Weights of a small transformer language model: MLP 320 GeGLU.
Each number is 128 + 24 x the weight over its row's rms, rounded and kept within 0 to 255. Layers, rows and columns count from 0. The size above them is the row's rms in percent of the matrix's.

# layer 6 attention query, 128x128, rms 0.0686, rows 0-26, columns 0-127
size [ 70  81  76  79  87  81  94  87  82  83  80  80  96 100 127 123 123 111 129 121 123 124 121 116 118 118 132]
[[121 119 132 107 183 128 114 175 141 163 176 133  98 136 136 135 152 131 144 126 109  82 154 161 131 132  90 149 131 114  95 114 129 125 141 149 145 172 122 118  95 132 115 112 125 116  99 154 138 137 150  98 157 156 154 125 164 154 116 118 116 116 145 131 124 138  88 189 132  99  76  73 145  77 118 107 120  96 109 165 117 157 139 113 110 137 157 166 113 136 146  99  88 104 151 103 150 106 112 160 170  89 120 141 135 152 138  83 124 135 137 135 154 154 132 108  86 147 110 135 154 134 122 149 115 133 120 133]
 [ 87  97  70 126 137 107 122 131  86 138 104 159 133 118 146 148 139 129 141 125  89  86 148 156 177 110 118 126 119 105 112 120 128 112 107 191 129 123  89 135  86 150 120  84 155 142  94 161 138 105 132 119 108 134 150 124 153 111 131 130 148 128 129 104  79 140  62 122 167 130 122  78 105 138 130 139  75  93 137 153 159  87 114 132 140 124 137 168 103  94 132 110 110 123 138 171 174 156 132 130 154 129 155 137 141 120 124 116 126  99 165 121 146 138 103 109 112 118 161 131 120 135 122 136 125 154 110 146]
 [122 142 113 141 133 144 102 119 117 114 138 109 112 121 118 150 124 105 113 117  67 113 151 187 136 150  90  98 153 121  83 118 153 111 121  93 131 143 138 136 105 100 115 116 115 103  91 112 141  85 127 143 146 131  93 118 126 152 102 127 137 133 102 153  88 145 142 171  84 120 114 121 164  55 149 132 133  98 141 138 106 144  92 131 180 142 145 165 157 138 169  94 126 141 136 120 156 131  74 147 116 118  87 112 132 139 149 148  92 116 100 119 158 124 109 126  75  87 160 130 144 120 120 136 152 125 128 109]
 [156 103 116 140 120 138 115 140  93 121 146 125  86 127 122 141 121 158 143 115 105 138 166 130  89 163 110 102 125 113  91 138  94 110 135 135 147 116 101 115 140 126  85 152 138 143  99 125 110 117 111 117 119 122 138 106 145 175 109 147 159 144 114 127 159 129 168 163 117 119 135 128 134 111 115 108 121  76 160 122 144 165 157 111 195 141  76 159 119 150 129 105 120 104 127 128 161 141 108 176 116  76  52 120  88 109 110 136 124  87 135 149 108 130  88 136 128 120 137 107 154 160 134 140 100 145  83 131]
 [150 121 123 146  77 170 162 102 161 151 123 109 158 151 145 126 103 103  76 107 131 143 110 164 180 119 142 138 105 197 143 117 116 145 117 171 121 134 130 133 132 124 120  87 109  85 168 110 112 101 148 177 121 134 114 102 143 108 146 107 138 139 112 117 124 115 140 171 145  98 130 125 122 186 122 129 145 121 120 128 112  65  94 111 115 136 178  85 112 154 122 136 141 140 110 122 123 120 132 136 117 112 198 113 132 160 133 139  93 154  90 151 134 146 134  96 121 106 136 138 126 143 125 134 127 144 127 146]
 [139 183 111 163 115 136 102  78 134 150  82 101  92 164 139 130 125 131  97 130 116 158 101 120 146 122 145 129 115 125 107 120 125 113 112 161 112 149 149 146  95 136  73 128 110 100 157 149 117  84 109 183 119 138 136 120 130 126 132 112 132 135 106 127 120 127 156 162 137 107 100 126 159 126 169 142 137 116 142 115 127 121 109 156 151 107 178 141 157 155 143  96 105 126 124 167 118 117  39 132 136 106 120 125 143 154 132 167 125 100 102 148 130 141 132 108 129  79  99 161 129  95 147 115  99 130 174 141]
 [167 141 126  99 151  88  87 103  93 112 119  89 137 162 135 106 124 149 138 147 121 125 113  79  93  85 137 139 125 120 149 146 131 123 123 101 152 126 200 110 184 150 120 153 136 151 162 113  88 132 104 126 110 101 123 128 104 152 161 119 140 143  99 140 112 141 123 131  99 138 119 144 118 106 141 129 132 159 132 134  95 139 128 131 147 109 106 116 155 133  74 131 141  97 133 144 124  73 114  87 119 106 113 114 114 146 129 174 111  95 111 123 132 147 132 134 189 160 135  69 132 128 107  83 100 120 108 111]
 [179 152 135 123  83 144  97 119 167 147 150 139 146 111 133 117 134 117  87 164 121 137 116  51 125 151 114 112 129 125 127  81 143 159 113 103 145 133 166 156 162 128 125 154 173 148 183 131 138  87 131 148 137 118 140 138  91 121 125 125 159 135 168 157 153 137 151 120 111 127 129 138 136 125 125 136 134 159  92 112 150 122 148 137 149 139 139 114 117  87 122  79 170 144 118 132 131 106 141 124 111 132 116 161 118 156 140 156 128 137 111 159 134  67 116 152  98 187 142  98 104 129 107 149 119 120 179 123]
 [131 125 146  89 160  99 113 124 112  94 133 114 115 141 153 114 118 134 120 101  99 121 146 150 135 103 159 154 142  58 126 152  88 129 152 102 109 169 161 139 153 175 126 106 128 117 166 166 155 110 100  95 126  94 137 146 185 147 107 129  93 176 147  93 113 109 133 155 150 140 132 152 141 111 121 111 139 113  78 111 129 136 133 125 132 109  97 141 151 130 100 118 140 118 103 132 103 104 141 122 118 129 133 159 160 105 145 111 121  80 125  95 128 153 179 134 145 104 116 117 155 144 111 138 132 117  52 123]
 [ 88 134 110 121 165 104 129 143 144 149 116 169 100 141 105 150 103 111 146 114 141 113 131 160 143 173 109 130 146 115 116 112 166  41 141 150 122 132 108 112  71 167 121 101  96 118 118 146 132 129 113 147 142 153 122 126 161  96 114 131 130 163 107 148 116 107 107  82 120 111 145  76  73 138 116 122 115  90 166 156 125  92 136 131 141 127 143 106 133 136 147 134 126  98 130 141 143 154  95 134 127 151 137 157 109 148 125 106 154  99 119 124 123 103  93 110 119  73 162 142 125  76 126 119 148 100 122 106]
 [122 141 121 143 114 120  45 133 160  72 121 111  90 125 116 103 147 124  94 113 123 138 137 126 161 186 153 129 165 160 130 128 123 104  89 122 114 118 124  91 130 130 106 113 143 179 134 108 120 120 125 105 138 122 104 101  95  98 144  82 141 149 118 163 157 101 140 131 122 137 127 107 129 149 156 142  90 130 136 159 102  99 131 165  94 134 168  98 148 124 126 134 130 142 121 152 113 165  83 170 166 111 117 122 124 177 139 157 137 139 131  95  91 149 100 144 110 109 148 130 130 105 147 175 106 124 113 139]
 [138 109 122 129  87 133  89 120 114 120 126 143  74 186 171 125 139 125 120  86  99 164 170 121  93 137 151 135 153 139 107 119 152 186 108 141 126 135 133  60  89 126 125 118 129 187 162 150 157 133 118 125 171 108 149 110 128 119  57 136 116 145 125 127 124 131  82 127 121 140 161 138 115 138 137 143 131 178 129 132 112 136 118 106  83 127 138 148 140 114 103 119 129 133 132 142 141 112 140 141  99 146 133 176 111 149 130 125 108 132 110  91 122 111  85 140 163  97 114 104 148 132 115 132 124 136  84 119]
 [152  95 196 117 163 123  98 150 137 176 160 150 112 120 174 108 122 131 149 130 154  74 177 163 136 122 116 140  90 112 126 123 120 122 131  98 121  84 111 168 113 181 128 113 123  97 104 158 185 109 153 133 133 156 127 118 123 123 146 145 132 131 137 103  99 121 103 139 125 141 142 116 108 136 132 136 144 134 116 144 123 109 129 147 133 148 126 106 101 129 121 146 115 111 119 124 124 171 149 148 139 171 118 132 130 139 153 111 174 107 120 128 146  87 177 175 121 117 143 108 151 119 164 124 194 101 111  98]
 [167 175 157 107 147 133  84 116 106  82 159 129 119 156 104 117 123 126 123 135  97 113 122 129 151  86  97 170 168 108 115 115 129 157 111  87 120 108 115 145 129 126 120 126 171 146 151 114  71 141 115  98 137  90 131 131 134 144 143 131 118 123 160  75 136 147 144 128 107 128 131 149 124 132 131  79  84 147 109 175 124 149 123 132 138 117 143 189  96 124 115 140 123 108 112 124 126 149 153 110 139 111 119 110 149 125 149 106 118 127 204 153 125 179 149 162 116 137 139 116 171 149 125  90 148 126 139 103]
 [ 88 127 137 154 123 107 114 155 140  98 151 182 109 107 131 164 137 113  97 160 127 117 132 153 114 171 101 144 122 130 128 122 139 109 114 132 108 158  76 119 111 107 110 107 122 117 100 177 106 122 112 173 101 144 131 127  99 112 156 142 111 104  83 151 111 140 139 123 122 168 107 128 157 168 130 128 124 127 114 125 120 111 149  96 182  96 149 156 116 148 135  94 133  53 136 143 140 137  94 107 141 120  93 135  97 113 149 108 101 168 156 175 132 157  85 155 121 129 111 110 128 127 127 103 112  82 154 124]
 [128 110 118 116 157 100 105 162 135 138 141 131  98 125 165 139 149 186  98 107 111  95 157 112 122 138 162 119 116 128 115 130 112 156  97  98 145 149 115 140 139 115 184 122 109 142 146 133 175 140 155 127  80 156 141  98 160 153 130 104 149 115 120 130 120 128 136 118  36 140  95 122 135 115 114 165 150 127 130 137 111 162 135 120 134 131 126 142 140 127  94  92 147 122 133 153 127 150  98 134 142 160 118 143 152 178 121 105 164  82 113 108 157  66 142 133 106 171  88 108 158 127 126 117 139 108 141 134]
 [110  91 158 108 146 149  99 141 167 125 176 131 108 130 104 140 118 146 147 106 104 172 160 178 154 118 107 133 154 178 131 132 129 149 119 136 102 106 103 170 145 132 171 131 131 129 127 131 178 133 119 125 116  96 135 125 124 165  78 119 126 141 112 106 167 133 122 123 132 122 101 162 159 155 128 122 128 129  81 163 137 144 124 161 129 109 144 143 102 110 125 172 103 135  91 120  93 117 149 139 143 110  97 166  82 132 146 156 122 145 121 145 133 190 142 106  71 131 129 154 137 162 120 145 139 144 156  93]
 [108 116 155 125 103 138 115 119 156 138  79 135 136 118 162 131 166 151 144 146 124 150 136 161  88 169 145 134 146 134 126 114 141 124 105 148 123 138 125 125 166 138 110 164 108 167 100 190 146 124 100 142 152 113  91  93 132 102 117 116 147 193 111 148 140 117 166 117 154  76 137 124 116 170 126 134  95 104  76  63 114 154 113 132 137 136 122 152 120 159 151 136 127 126 120 122 138 105  90 173 107 111 136 187 111 132  63 135 116 128 150 141 122 139 142 139 139 103 135 114 126 134 109 118 100 133 122 107]
 [129 150 102 109 116 100 140 130 134 110 126 129 108  97 123 135 127 157  71 132 109 175 120 155 154 129 155 127  93 145 115 153 131 133 128 155 109 126 108 147 129  63 107 137 108 121  93 121 170 146 136 170 104 160 169 134 137 124 130 158  92  65 150 131 144 131 139 121 111 122 124 117 151 119 137 175 128 106 120 153  94  74  79 108 134 156 143 148 187  96 131 139 141 142 115 142 129 126 144  75 118 177 109 125 135 138  92 131 103  89 122 152 140 118 108  95 133 107 124 150 118 182 120 133 138 121 117 156]
 [124 119 151 121 100 109 127 164 137 172 153 153 138  96  78 154  88 154  81 128 116 114 144 114 116  90 146 132 140 143 102 146 127 159 120 121 110  89  52 111 174  74 163 124 162 133 126 111 139 152  97 130 107 118 115 139 142 128 127 115 115 124 127 127 114 137 124 120 133  83 112 127 106 163 120 156  78 135 117 183 155 115  95 143 127 125 144 126 112 114 156 139 145 107 138 143 140 137 152 114 119  82 117 167 115 131 175 138 131 136 150 162 150 139 132 120  81 141 123 112  58 131 132 114 113 147 156 119]
 [118 124 166 120 105 178 183 131  61 143 127 126 110 120 140  94 103 159 127 133 150 101 115 167 102 109 108 151 140 136 158 183 117 122 143 177 134 120 125  85 140 123 127 146 132 120 109 106 146  77 122 128 150 166  68  96 115 155 120 123 116 133 122  94 140 163 153 165 113 133 128 118 106  89 130 160 151  79 122 142 110  98 141 109 137  93 111 132 141 159 149 129 134  94 168 133 108 133 121 161  98 117 135  99  97 133 121 166 115 132 128 133  88 118 133 101 120 102 133 138 158 126  91 141 105 144 100 132]
 [125 170 130 142 139 154 100 103  98 143 136 147 140 128  92 108 149 122  92  97 133  84 108  89  86 134 148 121 166  84 170 146 121 118 130 140 142 133 130 118 111  93 167 154 161 123 137 123 114 170 111 145 125 127 103 127 121 129  87 136 148 180 119  94 157 139 144 100 108 117 115 121 103 122 151 138  74 156 126 142 184 119 152 140 146 138 141 137 111 158 119 151 155 161 162 126 144 128 135 121 102 170 138 116 147  90 139 114 137 104 154 127 139 135 154 102  98 102 137  97  74 107 150 157  82  94 111 155]
 [135 130  94 124 142 167 157 152 128 124 145 137 102 121 113 138  92  93 116 114 134 133  57 103 146 116  87 191 144 122 131 140 107 138 199 152 119 113 114 120 120 107 142 133 126 158 125  75 166  84 108  91 132 169 153 123 100 129 144  94 123  60 107 147  91  96 155 120 146 149  94 137 119 130 140 165  82 124 134 112 117 137 115 112 101 151 169 115 140  88 135 149 154 121 133 116 112  82 109 143 131 145 130 116 152 125 112 177 131 108 142 122 137 104 130 130 128 124 113 121 124 147 111 135 136 117 125 162]
 [135 118 182 151 106 126  60 144 145  93 150 124 139 140 122 139 149 136 148 113 108  87 118 140 133 143 134 113 132 121 140 165 139 131 103 183 126 119 117  98 120 180 154 157 142 134 113 153 101  95 111 150 122 104 136 132 188 115 128 142 136 129  98 113 154 160 130 142 112 107 107 167 107  84 145 103 117 142  79  80 173 103 116 111 146 151 107 125 117 154 129 166 136 128 117  99 137 147 130 122 115  93 130 150 103 145 107 149 115 117 101 143 153 137 136 115 107  94  99 137 102 170 129 161  66 114 158 112]
 [108 116 155 132 124 159 121 129 129 162 133 120 113 134 149 133 155 118 102 116 155 124 107 148 121 129 143 133 119 128 166 156  99 120 125 150 138 100 184  77 160 132 116 130 185 122 110 161 115  84 136 161 112 157  74  98 115 121 153 103 118 139 110 155 151 142 141 176 136 110 156 133 105 162 152 144  87 107 141 109 116 105 100 122  82 143 112 105 171 143 124 147 178 124 156 120 112 154 110 130  98 129 100 131 100 120 101 141  93  86 113 143 122 132 129 151 123 152  83 149 105 117  70 125 115  96 115 168]
 [184  75 140 120 137 122  93  96 128 142 138 135 108 146  89 135 154 108 143 151 132 118 125 139 150 153 146 143 108 125  97 111 130 124 152 111  87 113 108 117 157 179 115 132 125 102 127 151 151 107 108 185 128 132 155 122 136  81 109 124 115 127 138  86 112  93  78 112 117 146  93 131 136 148 145 126 108 124 124 130 134 167 151 133  98  86 103 175 123 127 134 105  89  87  94 141 153 160 123 110 183  89 127 145 147 131 122  99 121 115 138 139 166 145 164 166 122 173 129  95 110  92 128 148 134 153 141 132]
 [126 115 135 139 109 111 175 127 142 106  83 105 135 123  99 127 121 139 173 115 144 102 108 105 118 131  80 152 139 185 112 126 159 150 140 123 194 148 132 125 167 121 118 106 152 136 138  96 127 136 162 122 141 117 108  99 143  85 151 114 125 133 175 135 122 116 123 154 128  87 140 167  94 129 170 102 163 114 131 127 124  90 135 125 111 106  70 149  83  99 145 125 141 114 122 100 124 106 177 128 135 128 137 133 114 131 132 135 125 182 127 120 129  75 119 172 116 113 120 155 141 167 121 135 172 122 140  94]]
# layer 6 attention key, 128x128, rms 0.0666, rows 0-26, columns 0-127
size [ 67  77  82  85  91  84  91 103  97  87  85  91  96  98  99 104 130 119 121 119 124 117 123 112 115 116 125]
[[115 154 161 135 148  99 149 124 107 113 143 103 120 123 127 126 153 105 127 141 148 111 134 105 138 122 181 164 162  84 107 111 149 162 139 110 159 145 192 130 115 162 110 136 135 171 140 129  94 130 124 133  96 118 112 176 102  99 173 146 123 146 150 109  79 124  92 119 101 178 151 161 123  98 143 151 103 168 133 166 135 145 153 121 122 135 151 100 143 115 130 141 125 129 165 163 148 143 146 116 124 134 136 142 128 136 102 143 125  64  93 145  87 132 146 150 131 159 147 142 129  88 100  98 119  94 148 114]
 [ 95 144 123 155 132 109 131 121 127 170 115 165 141 106 112 142 110  90 146 143 134  85 162 119 133 124 128 138 153 120 128  96  92 138 118 135 132 113 127 126  87 132 154 134 144 163  95 132 120 135 141 107 131  93 134 107 109 114  99 138  86 160 146 100 143 120 104 114 110 148 100 117 136 139 141 133 100 155 165 128 122 106 165 173  58 131 118 112 113 148 122  88 111 142 120 124 128 131  96 128 105 136  84 130 176 133  98 136 103 143 133 168 138 154 153 177 158 164  91 127 107  92 117 108 204 133 151  87]
 [147 154 110 180 125 147 165 122 125  85 156 105 128 130 136 106 133 131 124 147 180 146 105  61 128 119 121 132  89 109  99  88 150 135 132  91 117 170 149 117 140 116 164 143 127 111 144  81 141 145 121 166 113 141  92 161  76 122 150 115 113 129 151 149 139  83 139 124 136 117 124 150 117 154 136 162 179 144 119 115 127 112 145 143 115 121 114 130 118 120  92 142 154 135 151 142 136 111 182  96 107 161 177 110 118 159 119  99 140 133 101  97 127 146 145 125 130 128  85 110 121 130  84 159 100  98 152 136]
 [142 150 170 150 159 148 143 136 101 129 167 112 131 111 112 123 147 136 152 140  95 116 108 135 139 136 143 170 165 174 150  66 123 197 121 140 129 141 111 134 138 173 128 148  71 106 142 102 108 123  92 125 152 110 115 138 131 132 141 117 140  80 133 108 170 156 162 157 122  75 133 136 114 120 115 100 142 116 139 118 136  77 123 104 152  95 125 138 103 169 102 134 152 115 101 120 134 123 160 167 161 132 117  82  98 124 125 104 139 144  86 120 154 118 137 102 128 141 122 101 169 136 110 136 145 100 125 147]
 [140 151 129 154 107  82 136  68 131 140 125 151 170  77 130 100 114  91 126 132 163 125 148 112  91  99 113  98 107 103 132 180 116  77 151 101 135 118 136 117 137 121  86 111 156 122 127 158 106 164 137 121 106 110 132 153 154 136 134 136 117 136 177 138 102  71 103 137 133 145 131 142 115 149 148 151 110 126 106 177 100 162 120 128 134 124 109 118 145 143 127 142 146  99 176 124 114 165 108  94  91  97 141 165 126 127 109 149  93 111 124 139 125 165 148 152 167 152  97 158 116 124 121 121 112 123  90 121]
 [162 147 127 191 143 110 129 133 164 110 131 153 177 101 165 111 123  84  91 127 157 134 131 135 125 112 115 134  80 144 128 159 123 127 149 102 120 140 136 144 125 158  92 128 144 119 110 125 132 115 140 110 104 161 119 149  78  76 143 194  99 127 115 144 128  79 100 121 127 130 130 151 126 146 126 184 114 143 120 154  99 122 123 121 117  96 110 136 135 166  99 155 129  91 162 114 103 158 136 100 135 153 138 158 141 107 124 134 128 155 130 143 100 157 141 181 163 134 127  94 136 164 122 106  81 119 110 140]
 [131 126 137 162 137 150 117  93 139 110 141 113 129 149 169 133 126 120 103 112 125 135 145 102 127  64  94 160  69 188 140 133 151 157 103 150 100 108 118  87 193 144 137 139 142  83 130  87 121 158 128 121 103  86 101 138 134 131 179  74 112 138 102 147 118 140 153 156 144 120  85 151 102 136  88 128 165 152 146 149 136 162 148 125 142 121 141 133 117 155 118 127 144 125 134 150 113  94 162 133 109  92 125  89 159 154 140 142 125 128 109 147 120 140 117 115 126  97 106 100 125  95 129 147 112 144 127 153]
 [168 118  98 142 135 166 139  92 138 123 118 104 149 179 158 148 153 140  95 135 151 145 108  96 131 110 146 113  82 159 121 144 167 139  75 124 121 156 122 134 172 148 168 140 147 115 146  80 133 141 135 166 105 140  93 144 133 110 115  89 131 129 148 138 108 158 109 134 131 124  89 131 118 144 160  82 131 211 149 114 150 118 142 157 134 159 134 106 100 128 123 104 114 169 147 107 119  99 150 129 119 128 140  98 119  77 135 105 112 142 126 149 140 138 136 124 100 154 145 114 113 138 120 108 167 124 179 138]
 [128 106 149 140 154 116  84 105 131 116 148 128 121 120 144 120 129  88 100 129 137 108 153  91  93 131 109 124 109 144 122 149 128 122 146 144 168 108 120  90 144 124 129 208 164 116 165 147 137  97 172 111 138 126 107 136 127 145 103 116 134 147  91 158 124 123  91 124 131 130 126 173  94 129 119 148 164 108 165 129 148 157 117 127 151 141 103 112 179 114 118 127 134 141 147 112  88 130  91 124 131  95  70 111 162 142 153 151 145 125 137 122 131 176 142 118 176 114 107 114 108 118 140 159  66 174 110 140]
 [138 145 132 100 169 136 145 142 110 129  98 156 116 127 143 163  83  99 206 152 123 120 132 177 174 154 132 162 116  92 156  79 137 118 134 143 119 141 120 129 127 134 108 100  93 121  88 123 135 139  98 115 132 160 153 104 116 112 137 162 114 120 122 114 105 179 107 106 127 137 120 129 129 114 139 127  97  89 116 153 135 129 130 118 151  98 124 176 108 129 136 119 117 118 113 100 149 132 110 125 140 144 133 158 154 140 135 115 146 141 129 119 163  63 122 149 115 141 167 149 126 154 139 109 180  66 159  90]
 [109 114 138 121 129 114 136 142 156 115 110 151 131 171 225 130 151 103 144  92 156 159 111 138 127 122 193 159 112 125 129  91  75 145 161 146 168 128 148 134 109 152 164 115 138 135 127 175 122 129 145 123 160 104 101  97 153 141 158 132 102 148 139 141 146 140 114 134 119 110 134 123 151 108 150 157 141 106 110 118 126 119 103 154 108 151 153 139 125 160 148 129 135 137 115 103 134 113  78 105 134 101 156 138 154 139 136  87  90 133 103 100 147 131 135  72 125 123 124 158 141 163 132 143 156 125 136 179]
 [153 128  75 135 133 112 102 110 119 139  87  99 125 164 165  94 139 124 106 152 123 156 157 104 137  76 124 134 143 126 119 136 103 100 151 134 114 127 159 127 104 160 149 110 159 133 191 133  95 146 141 105 115 154 127 105 160  99 139 105 144 110 147  91 117 150 116 113 146 155 138 157  97 125 125 124 145 149 147 139 152 145 133 157 134 158 139 136 131 152 147  68 106 103  94 118 116  58 128 106 152 121 146 137 128  61 150 113 127  90 118 113 119 166 144 132 145 149  90 120  83 151 149 110  99 145 132 120]
 [127 134 188 164 140 101  78 110 150 123 127 161 139  85 170 155 111 145 104 140 138 137 118  98 111 144 106 100 121 114 118  83 161 112 115 115 174 163 115 103 116 129 158 160 198 154 126 131 104 124 138 104 128 119 140 143 127 144 113 129 127 150 118 146 134 122  94 159 103 131 110 151 102 145 105 158 124 153 156 101 123 135 129 134 133  98 153 142 103 125  76 106 121 120 164  93 113 137 109 131 112 111  76 118 132 105 123 168 110  98 134 143 148 124 101 190 155 145 163 116  87 126 109 162 128 125 110 105]
 [129 138  68 122 114 151 145 130  93 113 169 167 124 155 108 146 120  97 138  89 150  84 163 131 145 120 115 112 130 169 117 139 137 128 172 151 119  92 144 119 151 221 133 142 123 151 180 101 122 168 140  74 137 117 119 143 108 148  84 101 114 117 113 138 161 159 104 113 132 121 128 114 129 126 114 115 174 156 114 117 122 139 154 135 151 159 119  94 144  94 128  87 182 126 148 103 120 130 108 141 108 154 114 111 111 144 109  99 134 143 137 132 112 135 107 134 141 166 103 113 102 118 134 152 139 122 137 150]
 [114 162 131 104  98 130 166 141 123  80 124 132 149  98 107 178 147 177 122 192 147 151 108 148 134 138 132 135 108 126 113  62 146 125 126 138 149 103 105 138 142 121 109 125  82 133  95 122 115 138 109 156 117 116 144 119  95 106 134 113 118 126 144 148 107 196 134 112 100 136 120 126 163 141 142 106 142 136 143 108 129  99 172 118 147 129 138 163  39 121 160 141 116 123 153 124 161 151 165 142 177 135 140 112 107 133 153 129  93 145 119 131 122 117 122 149  77 131 130 118 119 125 134 100 103 117 149 120]
 [113 120 161 137 165 145 124 132 151 147 144 116 117 121 140 118 131 104 112 135 131 132 111 104 100 135 104 149 117 126 121 137  98 138 111 148 142 104 150  85 123  95 142 149  75 131 147 144 182 109 126 134 163 153 155 123 146 107 136 111 165 111 161 162 150 101 100 108  62 129 124 123 135 117 114 153 125 129  97 146 189 147 133  83 111 135 151  96 127 148 109 109 107 139 147 168 136 123 161 105 160 162 112 112 134 176 167 118 126 135 138  83 162 143 144 135 139 145 114 126 105 108  86 154 105 176 116 191]
 [130 152 159 145 120 124 100 114 131 117 163 103 108 113 107 117 113 187 105 131 106 144 113 161 100 109 174 126 172 141 133 178 100 119 141 135 110 129 124 108 129 124 119 191 142 129 114 132 147 120 129 139 136  75  97 154 160 149 110 139 117 124 117 134 136  85 135 146 119 138 148 165 173 122 126 153 136 114 106 125 138 128 125 101 113 106 128 133 148  99  90 162 119 125 116 130 135 157 138 100 115 105 102 168 139 126 146 153 124 142 148 141 153 140 123 107 145 141 112 141 126 100 120 173 104 116  94  14]
 [116 109 117 125 102 124 115 150 104  83 126 151 169 142 130 124 135 179 127 131 104 139 140 206 108 148 159 160 146 151 123 117 112 142 165 118 114 129 115  90 212 136 119 147 120 155 105 119 179 103 123 142 157 136  84 135 132 146 111 124 112 141 123 118 119 108 139 135 155 134 152  82 147 140 103 114 145 131 101 141 160 136 121 128 135 114  67 161 172 159 141 115 161 117 104 130 102 153 136 141  57 108 140 142 138 132 141 144 149 136 146 126 152 144 116 157 152 141 127 163 135 130 127 115 142 125 128  79]
 [126 157  88 119 158  76 129 157 189 128 116 122 131  77 131 158 122 174 110 153 133 164 112 106 129 117  98  84 153  99 144 145 139 152 146 130 131 119  63 119 119 120 162 135 123 106  89 145 134 127 118 159 133 114 142 119 145 120 150 161 112  45 130 119 107 114 118 127 118 109 151 125 117 131  94 162 126 153 119 135 111 138 113  95 144 171 150 131 120 138 106 145 152 169 140 147 109  98 150 125 144 156 115 135 137 168 119 143 130 104 122 139 163  77 101 122  99 139  96 108 142 114 111 151 111 104  92 107]
 [121 127 137 109 101 137 197 149 128 130 119 144 157  79 132 155 123 128  95 129 165 146 140 105 138 116 142 115 141 144 166 130  92 132 125 154 145 126  57 132 101 102 154 113 108  90 121 102 144 127  99 119 116 104  79 109 176 137 126 148 121 131 102 132 121 166 144 100 151 130 118 147 112 133 148 121 118 115 100 179 172 134 130 150 127  93 115 151  84  89 111 130 157 156  88 124 164 128  81 109 145 121 144 158 129  91 135 116 118 126 140 117 122 170 133 135 100 105 117 138 100 143 110 132 118 127 172  72]
 [119 142 111 131 123 159 136 120 117 139 173 131 131 145 123 166 133 154 146 129 129 149 163 112 140 113 103  85 123 132 157 166  98 168 153 127 134 141 132 114 113 130 138 122 112 141  93 124 131 113 110 138 140 178  40 129 109 128  85 100 101 158 138 119 131 124 114 114 112 138 135 103 163 110 124 155 109  93 105 109  49 121 130 140 113 145 134 140 177 154 126 161 138  94 170 160 106 165 133 133 114 152 148  96 100 134 144 130 134 129 134 142 125 124 142  81  86 135 131 147 138 117 101 142  84 157 151 177]
 [150 161 144 120 146 154 108 147 122  94 117 129 124 169 156 134 108  93  90  87 140 126 141  99 135 136 157  81 136 142 143 124 143 148 160 121 117 167 131 140 154  92 144 129  92 125 117 141 117 116 135 109 154 125 118 152 104 101 168 124 134 119  89 138 138 161 162 158 137 108 148 136 112 143 166  89 113  93 152 114 171 122 108 132 127 115 156 118 124 149 106 135 118 150 123  91 151 161  93 158  83 133 100 165 139 131 124 134 143 111 149  78 108 109 134 116 150 117 129  99  74  89 157 152 151  52 134 147]
 [108 150 110 109 135 176 157 147 110 159 163 112 107 111 145 148  90  76  99  57 156 144 100 101 124 102  82 153 144 172 131 152 102 149 155 174 142 106 115 130 106 119 112 136 117 123 144 134 101 112  84 129 138 121 122 117 133 118 114 108  97 108 137 147  94 145 131 111 127  86  80 134  95 107 143 146 112 109 119 111 120 123 143 128 122 132 176 109 112  95 167 136 116 168 116 139 117  88 110 143  95 121 131 130 112 132 136 132 101 153 113 138 113 131 123 163 120 118 140  97 144 140  43 140 110 134 107 145]
 [161 125 149 124 108 104  62 151 129 109 136 150 139 161 120  81 142 170 128 129 118 143  61 148 139 161 142 128 113 127 150 149 103 138 160 128 133 103 173 145 160  95 122 168 131 116  83 170 123 102 120 153 134 150 114 133 126 157 152 136 130 129 161 139 123 147 147 140 116 107 118 129 129  98 195 110 122 140  96 106 200  59 127 123 124 119 106 130 142 154 130 174 142 119 125 110 143 162 111 134 107 104 124 166 122 134 125 168 113 149  90 137 126 104 121 112 101 106 125 115 139 132 121 117 117 156 115 120]
 [114 137 164 123 140 151 127 160 135 150 128 137 106 145 138 157 140 127 108 130 104 141 114  94  69 130 121 144 133 145 137 158 108 132 128 129 158  62 130 109 148 109 113 123  92 132 120 136 130 106 108 148 104 144 114 138 123 155 139 102 151 138  93 127 171 189 148 197 102 143 148 116 122 133 112 102 125  90 111  95 115 143 103 133  79 161 121 124 171 145  90 151 170 146 139 134 103 158 145 139 122 118  90 125 118 138 130 165 122 121 112 151 167 124 112  98 111 171 138 129 142 149 120 145 139 177 125 197]
 [159  88 131 121  98 174 158 147  98 124 119 112 120 118 124 127 120 110 153 179 139 118 134 132 131 125 149 189 109 141  94 111 118 106 155  99 104 107 138 165 177 129 128  99 134 115 129 138 155  69 145 163 105  96 143 120 112  81 121 126 118  95  97 111 124 107 113 143 153 178 116 133 136 134 188 105 154 157 101 132 163 139 114 113 107 125  84 117 140 110 138  98 120  91 129 144 138 135 167 150 150 115 160 167 135 112 134 160 125 154 143 133 176 135 133 168 112 102 141 128  99  99 159 129 138 152 112 145]
 [117 118 103 131 156 105 144 107 121 125 141 137 135 114 110  90 114 135 153 145 106 128 106 170 140 112 131 165 184 127  95  94 184 130 103 103 169 167 127 131 136 121 139 117 140 159 131 124 139 133 110  81  99 151 133 100 126 120 155 132  97 154 107 160 169 123 127 107 103  78 131 142 138 119 133 113 104 125 104 158  97  93 143 118 132  61 124 116  97 142 112 105 135  96 138 134  87 157 183  89 119  78 148 137 123 130 130 113 144 158 144 108 126 175 104 105 127  87 130 123 155 143  76 114 118 135 114 122]]